config = dict(
    n_layer=15,
    d_model=384,
    n_head=12,
    n_kv_head=6,
    head_dim=32,
    d_mlp=512,
    vocab_size=8192,
    activation='swiglu',
    norm='rmsnorm',
    norm_place='pre',
    norm_eps=1e-06,
    positions='rope',
    rope_base=10000.0,
    rope_fraction=1.0,
    qk_norm=False,
    attn_scale=0.177,
    bias='none',
    tie_embeddings=False,
    parallel_block=False,
    init='trunc',
    init_std_qkv=0.0258,
    init_std_o=0.0258,
    init_std_up=0.0258,
    init_std_down=0.0,
    optimizer='muon_variant',
    lr=0.011,
    lr_mult_qkv=0.4,
    beta1=0.9,
    lr_head=0.0231,
    grad_clip=2.0,
    warmup_steps=200,
    schedule='wsd',
    decay_fraction=0.71,
    decay_shape='linear',
    final_lr_fraction=0.02,
    batch_tokens=65536,
    seq_len=512,
    doc_mask=False,
    train_tokens=507600000,
    steps=7746,
    dataset='wikipedia_en',
)
Each number is 500 + 25 x the weight over its row's rms, rounded and kept within 0 to 999. Layers, rows and columns count from 0. Numbers have three digits each. The size before them is the row's rms in percent of the matrix's.

# q: layer 10 attention query, 384x384, rms 0.0212, rows 324-351,355-383, columns 256-319
# k: layer 10 attention key, 192x384, rms 0.0207, rows 163-191, columns 256-319
# v: layer 10 attention value, 192x384, rms 0.0333, rows 160-162, columns 256-319
# o: layer 10 attention output (transposed), 384x384, rms 0.0882, rows 320-321,352-353, columns 256-319
q355 080:533518556503542496512449508453444508534524511493491516492525483470462495512487521508445499478469496511556546559531517505488499500465502456500521463524566502506513481506480470537519483488440524
k163 086:544495490505494507473521486486491482508467468513501463519540521464520510516502498487469509443504532492482537516443444500562488521466516506478471537512504481484493557470529516521453511499528498
q324 101:469514515539532487508512511530487476492538508492538480476495509536498523561500496436487515513506484520484530499523513496460471465496524483495506489512494473478525493478482556474536507518493462
q356 085:517550457488487479519506517527555473462487499496517517497524512514481486497491481474507499511523503453557509456496444532459501521526493494485522491435456497468516497486526527449486525477550502
k164 099:440538463513493505536460501528507475501510523481478481471460496529485511491473502502542477533498510553521479503563551456500484506495470496485489526486488543508444469513471520484531483518510496
q325 116:513492484525492498483506503518512495532484493460525501498500524505511476489441502522517516488464466509474473461465506482499494513521489526534470544473484505528527470506499519517546499489522502
q357 096:440497487508516547514546490488538506493495496555516493527498464509521474475477496532541500483521513494462457485449524501544545540499552525536507577513463510471520494498498505500494506494498492
k165 094:497508506499491456492501472487502492493517504498513508482506500536494482539483502481474450537468544483565476514520518547464476465503442510473523469508494491508497518490497496491489525487473502
q326 090:526525528494574490473475527467494494470478490523514491481523516480485542475505477493504465513519502498533516554527532510488486518513515480450555410561504513490520515484527504492497490500480487
q358 098:522512529499499482444469475531475523526495522491530509526493478504502540484474540480473474500502530513480515513493514490511468491548525496480482485532509498510544532516497478513504535543469528
k166 117:547434557492514476469479487465493521526517502503530516529493530499475476497554485485472499505483545499513479527519462539512521508475512498463535549525532508475461510443514479489470503520500492
q327 087:525525494458495502548537462469465480505501523524487471504500479512459503500502477492538486479454496471514501535495459552469517477492523512476536511472491480493485520500505473496487517500471508
q359 108:532551446480477497540523497485480479498484465482515480478498515510486494487482506487495473503507470482522517525470472504504510488458504536506491491488511494560486475485490506480496494521561447
k167 093:485524514483495500497501505456540516509477495492493534536481546512548495472468478535486513497533500475491501540496453466480489476537449503500482486515492488496520482436550496497478484484496458
q328 099:537535558489476474559492513523485546488508512502458492466476480453456486450502512505525512463513488503551484494524508493505521490444500508491526496509474490500453471499476518495521486531559493
q360 107:543523526479515456529501490552497500517516527479512521491528525460467478475477476528483480493480532539461521531480478463514487568463533518504505456522476570519461508536509499504482488537503524
k168 123:534502551486492469449526501515444526507529501529501493529458510487501514507504499485467479474465491524512503567514476493508494505495490488504525448528549540536523520474520484534529473511464531
q329 106:517514443459478506487521488497462509499500496506521532457482534501499478521537513474487499494510459494515507510516472478499498503477522466473520446496515495501494530468464498475512467497481476
q361 109:545529479486506492506513500441475498490480492502510470454441504514476494538521511487497517493508482508576487511486450501507497435478509462509547524498512506528518519489507488489509495483489486
k169 113:495522514499458467527519471513506565516493505488536501473469509512461515516498492495496458521500488517495534511510487535517505480540503486524562507512509463506479448481507498515492486471489476
q330 121:477452470499520505467510478516519474495524477501469483522474520521559475515497519520481506489515524513490478495501534496437435474509519506501532461532500487540512486506514522479495592478472496
q362 117:473450464494518526473516477512506460508509487488545489520510515518575508521516520517451498465498475507504476473499528482456500465491499510538490504504540534527495494507521518455519557473460487
k170 137:453457489509497507495496449522494435535497513497507500509518541501528513516483504485472507475455497509459485468512519491496482478523534508532444479476507511517530495496507468478542564489467543
q331 133:495513519518466495487518521486484501492486508504494475495503484494486478476516529517492492528510508504445479499479518467496518499492528508546465571519543512491528480509535512501495486542482529
q363 117:483515515533492500459497505482503488503493490494471473509500443521502484509483516510485500537492484506447482490480503480504531503498527527514482532514521526490523497497544480497500477535413510
k171 121:480521503532456507508474532494523476496506523499490481530497485515475516518479511471501469533510528468510522470447573499495493513499543516534502540472494497461494496520517503494496525525503492
q332 100:448512496531514519558526462491434486505534496504552466495504547488501555547473480513489490542471503480469482487519489496490466446555478523478489485472487489542511501432531470487536485510517522
q364 116:493478517522483508496479510483474482513501486450462486516467532497523519542479516494491506525472493469519456481503517537469474457535482513472504469506477458508494489493518497508489483497519537
k172 125:484459479484469504496519499443465477504513478449544489512490525514533514544528509483460474521476507482509519486498478433466454465531502492464459499481473486516512485467535474504510512484473478
q333 113:511538541506476470477451520480502506504484471497530515457473467524465517517520506534476533504469511469490551524553451516537506477517500501458506485494476495488464480496521464516508463481513501
q365 125:511521529486513502483436515524527480501495496479501557469516495507477505511530496514494512501512541498536505514514462475512460494513480520463463487514475505503457505502523473490550487487487496
k173 132:541513513458469489490495515478512479484501518474481526493530453496488518447514492523481528543496497510476538520522486488469516479498480509415506481492513480495474513519492496495512522529490498
q334 118:518476519504473512511462475492511499509490502525507485518499478490516508495512481493495507473471505528511498497470567491509477492534484533523495499470445484494449530564494477539519497514481507
q366 113:514441506525433533515455503490521511507490491493535455500523479489484493481526503510496528502474525533538473495491528445504469510520502509539526506465481505461454503562492506503538543535490496
k174 128:497495541534472505475469490456546500519501492484499486538514490521483501544493500495462519505465457480450475502484476489527501504540523473549469493480485493510483530579486507532522462541462522
q335 115:458540502492458515547528502483501500448495523483512505477473488477516493539482518497482519544487473545472497499482430513493468479503489502546462533493462508513533434520552483496489498487442518
q367 115:464517472492504520529497496467482466481507535500534515502505501484512498550481494506484518507509472534484547522455473505462458458548503505499477521471436475512497456518490486482464493497492488
k175 127:481482490473452537545533495502512499480527528514513481509538501492507485504485513501495527508504516532517500523479512515433488479492519510507517505494442481493492496518470509509480475531477459
q336 082:527467488507554500480496498515524468508472508467499519510479527501532479483496497488506477455515465453506504513476513492502524528519528476507492539536499495507513522497497517503481429479548498
q368 065:464491452492487529521525535495513487470509521522507515534502478495513494488509502493523480518537456534483503498507496515528478504507514492467479513481470500486468493517516485491534543534537511
k176 057:520551506511535469520461463475508517531496530498514495469481504521493541497487513519500478477467504526551515542510498502466481505484534519480513499481478521478480492509475492499505526457508478
q337 084:488511487519559445497513515492498490500510505481537506500496502491520533515500511522508465473501528501540478542517515484519458487511558518492489502509443476535559500496485525512547482491517480
q369 060:498477474489512539486516447497537492497498534519446503495460497501542482504507485530492499545490481509510483540517495497513481512551493526492482523547432544513469490473496477493530475508514515
k177 069:516505507513516455525459486529517493513494513523500552529473513497494513490489492508503523512524481515518507505506505488488479506488497497474481498449491497461485461477472513512523500510507498
q338 106:518504507482525521511525449497530456492521525466501490491487535552491490476460483489510464520470545524496493473452499504495476482529507492501499511513482509504516522519483463501489489508540477
q370 069:450491456504473531514565501493567481475471493546540507525444536506497476498534525490523465509506538487467495498504505519500531578529494537508515493508495516526464520434533471473509487461553506
k178 076:507481515556512481544504454536509468528497505554492551483510506503482487511476498514510488504514468469497481478506529493479452447529474512488504513523518528468463481448497553531511532540492521
q339 095:457470487518523531481496525515494518479490480493536495484512533535521520542478463514497487506510507504499462538483481491504496482490479516453531497544549542481521462489518509503485461497474525
q371 079:485479543535527483470474519522463537531509492486519514481488518515484518528500486522492522432497498515506520492533483462523483456469485505501529488512497531549495545506489523532515506489454501
k179 075:520471470490495489506488475463511462530517516465492511488495512489469514500517500497488482477486531496496522487475542488454465503470527488471487494514517536455487512534452483498517496519502530
q340 099:475508511481533486502504436513514522500488501510498547503489410457489519495503520530482491508475438484513479527530512504518505508515492505521493482478476513507520488502497474525483533485517521
q372 081:479539502516519494519468450478504484499486506464511473540553438495524535506464531537436524535460487522519507509509507541441471493539470497478474505467491491491528476526501460519506490503462501
k180 074:496496468471508510462474515533500523501513503510499458498489514487535499527453497486514484510528524494466478479457501512495480477511492513502464509551470458478501508505519511462496508473486466
q341 081:523472466459487539513538491524481472532491543519481503509501506549517457511505476476507540494520491507510540481446499542508548528501506480490515448468504497501479520472490510546484542492514499
q373 081:484516504464465512515487495500475533542534518519453477522471517510480499478495518527497525526507492512521493533508473502540538530512529504550484506508477514493444478455489450553539475510495521
k181 088:516507479503525502460521496482484489532512532507504481532479498478498494513494492542470453514470505519480487530476517496499493517468470531459514549501568526506513536461517543503483476509504500
q342 099:498505530459520507519512514509459518462480505540480477509520466449492529464513513485539493455501495453489491525494531515472512537468522518490493520510542530514471477485492532481511501506470507
q374 092:497520532490559516491490516489466485501479500528558484486517485455480525482523511478502482465496497479495539509506488452516522475444514504473510456537552531527517467504483490491524465547456518
k182 082:501512484472520505464530536458488492507508566505524501494525542515529525545492507533457496527493491459489479495510484490486480503478491516499504560528517510534508532557519504486511468513489483
q343 082:494471503518516461474469496473531520526498505495470474498529474519472498474501501485521546509521525534510506523499532492476499482484501539461524439482527463486528503485499544471517486504477497
q375 105:499463500485453499521503533506480494507515481506543471469516539503504450479532502514511516500498503493557499488512501511433526527502463484498554497486546533472448490497504516500473497496503476
k183 102:448511463508506512532538510449531448490494503496533491498512507502502524521482519576509476533485475498541493464474501534458487488526485509499523531495494470500526470500495493496498492509506455
q344 097:494482552469516489505464530519486484490507469498475445476494494470486501491525524484524540505504501509522528506519518488436484511501501500456523450523545538470478467482499504449556520516478504
q376 114:501514538503487472538500559544504510497493490473509483492467516495464512507540519504497499474482521503502521473551475491450478526474492472480522450476504515489489449505496503502539505522562556
k184 107:485529491481455500492461515485566507510488474450476497505486481526510484491510501481496470527519523529464451522493510471502482513527443526493470519490483475456503511500472498481464479493511532
q345 100:482466504529507506542492480514491444523528502503456463500500524517522483554490558514491498500465521524492464452491556499456525487505506518549497535519530545485461452514508498487576574464482502
q377 099:512516506466529502498499443552557491506501488519467490537517531491492520539473527497458510530469515468478477479486508459529488521547499502531461544495533522462507498472508469493505533473517494
k185 113:492505484517471494523493527530545494484507497504489501503567535464507535514498485511450519461457511500519490469468472506495525507538535483518528457483487497506509515495526484507524588471522465
q346 114:520484522489425467491486508481500510475464510464491493508459450495460498485532489451509480468465518459513526506516484513494513460477506515487525568478504478468502494559510486534502461521517478
q378 112:528472521504498434468490484494528471495470508467564512512474507523510481489523489468538535486491528471481528517482466533460503502521478489494554494500488453480505527517515517466489528496526473
k186 117:496493495520512526495540516500488479530479480478544479513487495517505496505488516482529511506443506483485471496484523484471517493534513487519524506512476473549498495522506490517568522489522486
q347 112:480508504499526542504507483538563499497486490482522548536508517492518506471489528510503481455477500447519474443487518446498523486540478497485470543516523516510477484457505472483497504509526483
q379 120:491526509468510533489495497534541482504472462501499519499491528497497496483505515518488479482488490464538502462477504445492498496522465496472454493498535490522520519496522488459485520481566480
k187 137:520504501513493498521490508499505502511480505508552501509510505482491495490483503520504514469506510473537496453505501489517528496524474527480508518533512538485499516456509486457523525516533494
q348 106:486501480500474494529529502522508511446499486547491538479477483457543473469514468527533462516502522454488482523492521521506464501536512465497501484519477497520497530498468512478512462484457478
q380 105:459514499528490503529484482473513465473505508554463512488508491497503522495536498528483498518504478483503491517530537483448499522531502476502532514521551508516499528516452500501516479466432500
k188 115:483522524505477490509513500504528514498514513508456495465526525499517500493472459556479472480484505469481517491520563530490505543531491451493513521478502526464463531486476480458550496471528520
q349 101:531488530465566519475509502543451457492509502493520496470503499509573478492531485517483482512492454492505528542505509564489453506500539480471530496498545494505475497495524510474466500488464480
q381 118:536507514472546510422465496525458473520495489464534512497494490507510499518523470516452508507501465493493526566497485482509475471500496470476482512454550502516518547524502505503460455475482514
k189 123:466485514501498515480465500549512487524501471494514487498448511506528526513495476506520512477459499530508485505513505497521463418476539515463518505487491491472470523474496535502502476533508466
q350 095:511502490523478528501482536505490486523529545445503516494495531508508504524461547509474499469483475528500507522480452489491517487481533467547510513522498529518504451484508540521455504527455516
q382 114:467477532539497526501473475472501502465507508471528512491500543514534506456509526535476530491515491491549487473507497500521474494495519487514525514525502515493487479501519527522544540473499537
k190 115:505506555498530518469468524501476496484539485519510482487537521489462511519494500498484513526443473457512472491551492487523504520472510479498516457540468532461504508530493503533540471493469549
q351 116:481538491521519523502514525489526446504519485495507484492518520529521521501492501559531498506519509512501494463493510517496515558542520501515522498491538509493483514462469518499503492510529494
q383 128:516534476513513508502499546522494435523496496483491547490534535527514506486512509516504500463534505513472469502490506511487506520515478480540505542504573531503472481464492504451511503516521515
k191 135:490518482505491495482523528515552452503461487485496544497538522535513496492535491522538495482508511548491497493507484474469495486535503443487483537512505512506464489508492544479516479535516511
v160 104:509525486487479537502512514492500528522480522450503520536512504541516502497545520523540489481490507518484516513522498458517502461503484499522473509516503485440463459490476506482460553500484506
o320 102:483533533514507528460513480499520500513425507489541526504479476505501525501549480496449520511506488515523476469549445499451490467528463466473487550504511448462507502471533479486468502518525510
o352 099:504518507463500519488453519519494509500464459487552505515486488467475521489550499457500512517490533441533495475553482505494512445525448532492459480504509500466530505438541480479515505518540480
v161 110:467516497488501532508480475557513510475563527493429461516518530477493515549500479486521533504488529498505510488501491528449530543502491521506496494527493474502513472498550491521521521480503515
o321 105:494477553471481486493498496525477495483516512564484519466509572523532504573444484481526536516507491529498498465504509457503531483480518486489452493528451455540533503435498520502504509500537539
o353 107:454543467472500476501540486514460476511498509503471532421509502500514511546470491521538480454503507559525536522513505475537534529503531514508482466471476511487533511448499513481510535495531459
v162 108:529525477499528552528471467506484477506505486530513515506497536514515507520501500479543503539485571520487481504537480489465520480524500512475480533464507508463515462522446487494521514487539492